config.toml
init_std_qkv = 0.0183
init_std_down = 0.0
decay_shape = "linear"
z_loss = 0.0001
Each number is 128 + 24 x the weight over its row's rms, rounded and kept within 0 to 255. Layers, rows and columns count from 0. The size above them is the row's rms in percent of the matrix's.

# layer 5 MLP up, 2304x576, rms 0.172, rows 537-550, columns 288-383
size [106 102  97 110 102 102 100 100 100 103 103  98  92 103]
[[108 139  91 113  96 138 109 162 131 134 188 165 125 184 147 139 128 116 120 102 105 131 143 126 170 150 131 153 107 122  95 111 113 145  95  88 148 107 119 148 106 137 127 153 130 156 142  88 123 118 168 130 157 106 125 157 121 146 153 133 123 148 182 137 125 165 109 104 131 129 121 115 118 147 151 139 103 144 160 114 124 138 181 100  91 150 133  91 107 139 121 162 161 103 106 124]
 [117 142 152 119 100  91 100 141 110 134 117  81 127 126 132  80  81 132 153 151 136 128 126 129 145 124 158 144 148 136 164 111 117  71  88 134 159 118 150 145 127 106 109 110  85 166 150  99  93 118 143 101 129 135 163 146 119 112 118 148 137 128 160 118 103 134 151 166 145 119 153 114 161  93 127 105 129 157 152 139 122 132 112 165 153 130 137 149 139 118 152 101 140 140 102  80]
 [167 188 159 147 121  81 136 126 109 174 146 118 131 124 123 128 141 129 119  86 153 112 164 125 139  77 112 146  74  87 129  86 143 146 149 157 136 105 117 128 114  46 136 116 166  99 124 179 148 102 174 150 138 124 176 195 121 136 112 132 139 112 151 104 173  88 139 110 158  95 160  91  95 121 108 131 117  96 137 139 106  85 121 111 117 140 104 109 156 163 105 136 124  65 108 112]
 [157 156  87 123 102 152 140 150 122 144 113 101  83  96 127 118 122 114 140 115 144 142  90  94 124  98 125 140 126 110  94 169 144 138 115  50  89 115 120 130 151 112 155 140 134 119 119 146 109  99 154 159  82 123 116  82  95 165 116 113 128 155 126  63 105 126 166 115 132 154 157 122 154 143  82 145 117 101 126  74 171 123 131 122 178  95 109 119 116 117 122 122 126 179  90 123]
 [124 112 129 127 141 131 183  88 123 132 137 103  98  95 141 154 151 174 120 115 111 118 111 176  86 112 142 152 101 147 114 133 155  84 149 140 118 147  80 159 172 145 105 143 147 116 128 112 104 193 130 126 173 181 110 119 120 136 138 147 150 187 139 168 101  98 122 173 131 154 123 115 135 141 113 114 156 118 128 125 102  80 154 124 156 173 159 139  79 108 130 118 135 124 173 125]
 [ 80 187 119 155 136 145  77 131 153 117 171 151 131 106  84  98 143 168 101  95 142 121  89 109 137 119 103  96  99 135 127  96 135 125 143  91 115 132 143 133 140 138  55 156 120  79 124 148 194  95 154 123 118  94 150 142 117  91 139 115 146 146 122 137 162 116  82 123  99  90  97 122 159 131 168 153 123 134  94 119 124 154 141 133 145 149  94 147 136 145 129 111 103 108 140 165]
 [175 135 124 114  83 147 191 110 106 124 101 110 112 121 104 155 124 139 180 117 115 123 167 112 134 147 142 108 147 120 155 173 134 147 163 109 102  86 123  98 114 123 124 132 103  74 145 129 147 113 102  97 123 123 112 125 109 128 162 135 124 127 140 165 131 144 114 130 126 108 124 132 139 145 188  96 100 125 120 106 139  47  89 188 140 120 131 137 124 157 142 127 123 153 112 107]
 [ 97 145 175  96 156  92 101 165 136 147 107 126 122 133 149 149 139 109 125 110 122 152 110 126 133 140 129  99  96 146 156 171 151 111 146 153  89 136 133 141 136 138 162 164 113 124  97 159 115 125 135 140 130 115  88 163 113  94  77 123 129 150  97  95 114 131 119  98  96 150 160 153 128 135 127  90 129 129  92 109  94 118  79 164 114 133 126 147 106 107 182 140 145 131 140 120]
 [131 157 124 152 112 144 106  97 149 121 134 123 164 137 130 168 136 135 151 147 148 114 145 139 144 118 111 142 119 106 115 152 181  96 116 126 140 108 121 158 164 118 139 121 167 123 129 142 139 136 183 143 125 146 147 169 106  84 148 109 135 170 115  85  96  74 153 123 158 130 129  87  89 132  99 140 129 151 115 120 131 176 107 102 121 121 121 171 150 120 126 128 170 137 152 118]
 [ 91 128 129 139 127 110 108 130 136 128 144 113 114 106 132 160 101 139 105 110 129 166 104  71  82 155 126 169 120 122 138 130 171 156 115 168 123 149 136  92 108 128 146 159 120 188 118 123 135 117 158  86 101 127 110 137  91 109  95 138  98 107 137  75  99 164 129 138 140 136 140 125  95 147 131  70 100 149 153 151 132  98 130 140 121 128 132 118 127 154 134  87  99 113 148 113]
 [151 135 183 104 162 147 128 139 136 136 128 142 132  94 162 160 123 114 122 138 159 107  88  63 109  92  91 143 120  82 130 119 141 134 117 111 151  85 131 118 174 134 121 115 119 169 118 135 163 125 107  98 141 142 123 181 133 122  91 111 113 141  65 162 143 119 125 148 126 124 139  95 143 126 158 125  90  71 110 137 132 124 114 117  85 124 101 184 175 160 137 135 104 133 128 163]
 [168 155 133  95 141 149 124 120 134 152 132 137 123  90 141  79 131 125 159 120  77 127 133 133 127 122  97  90 106 106  87 143 124 146 175 146 117 144 148 160 124  86 131 151 136 127 120 124  88 115 115 110 118 173  95 165  89 144 139 161  68 133 122 149 115 116 100 119 116 120 139 126 134 155 153 113 164 149 114 129 108 100 105 174 141 156 166 131 107 108 144 138 121 147 129 144]
 [102  70 149 144  53 137  96  94  93 113 136 104 123 145 139  97 105 104 158 152 137 138 147 132 156 157 117 108 143 101 113 150 100 116 106 137 118 168 114 117 142 130 106 129 120  93 147 104 118 103 119 133 117 164 125 128 153 154 129 138 120 148 162 144 121 118 177 115 168 126 128 106 111  92  86 190 141 136 108  97  64 148 123 167 108  77 127 103 133 148 118 105  87 134 110 124]
 [ 92 111 175  83 148 139 153 137 126 139 113 144 144  83 163 121 124 152 139 144 105 147 163 103 163  97 117 102 122 174  75 105 147 100 143 158 137 137 143 129 119  97 137 133 171 135 123 138 135 128 113 121 158 114 125 138 130  92 108 119 161 114 137 124 114 103 169 134 142 106 116 172 139 163 197 106 147 143  95 147  94 154 132 149 164 150 147 140 110 147 111 130 128 136 138  68]]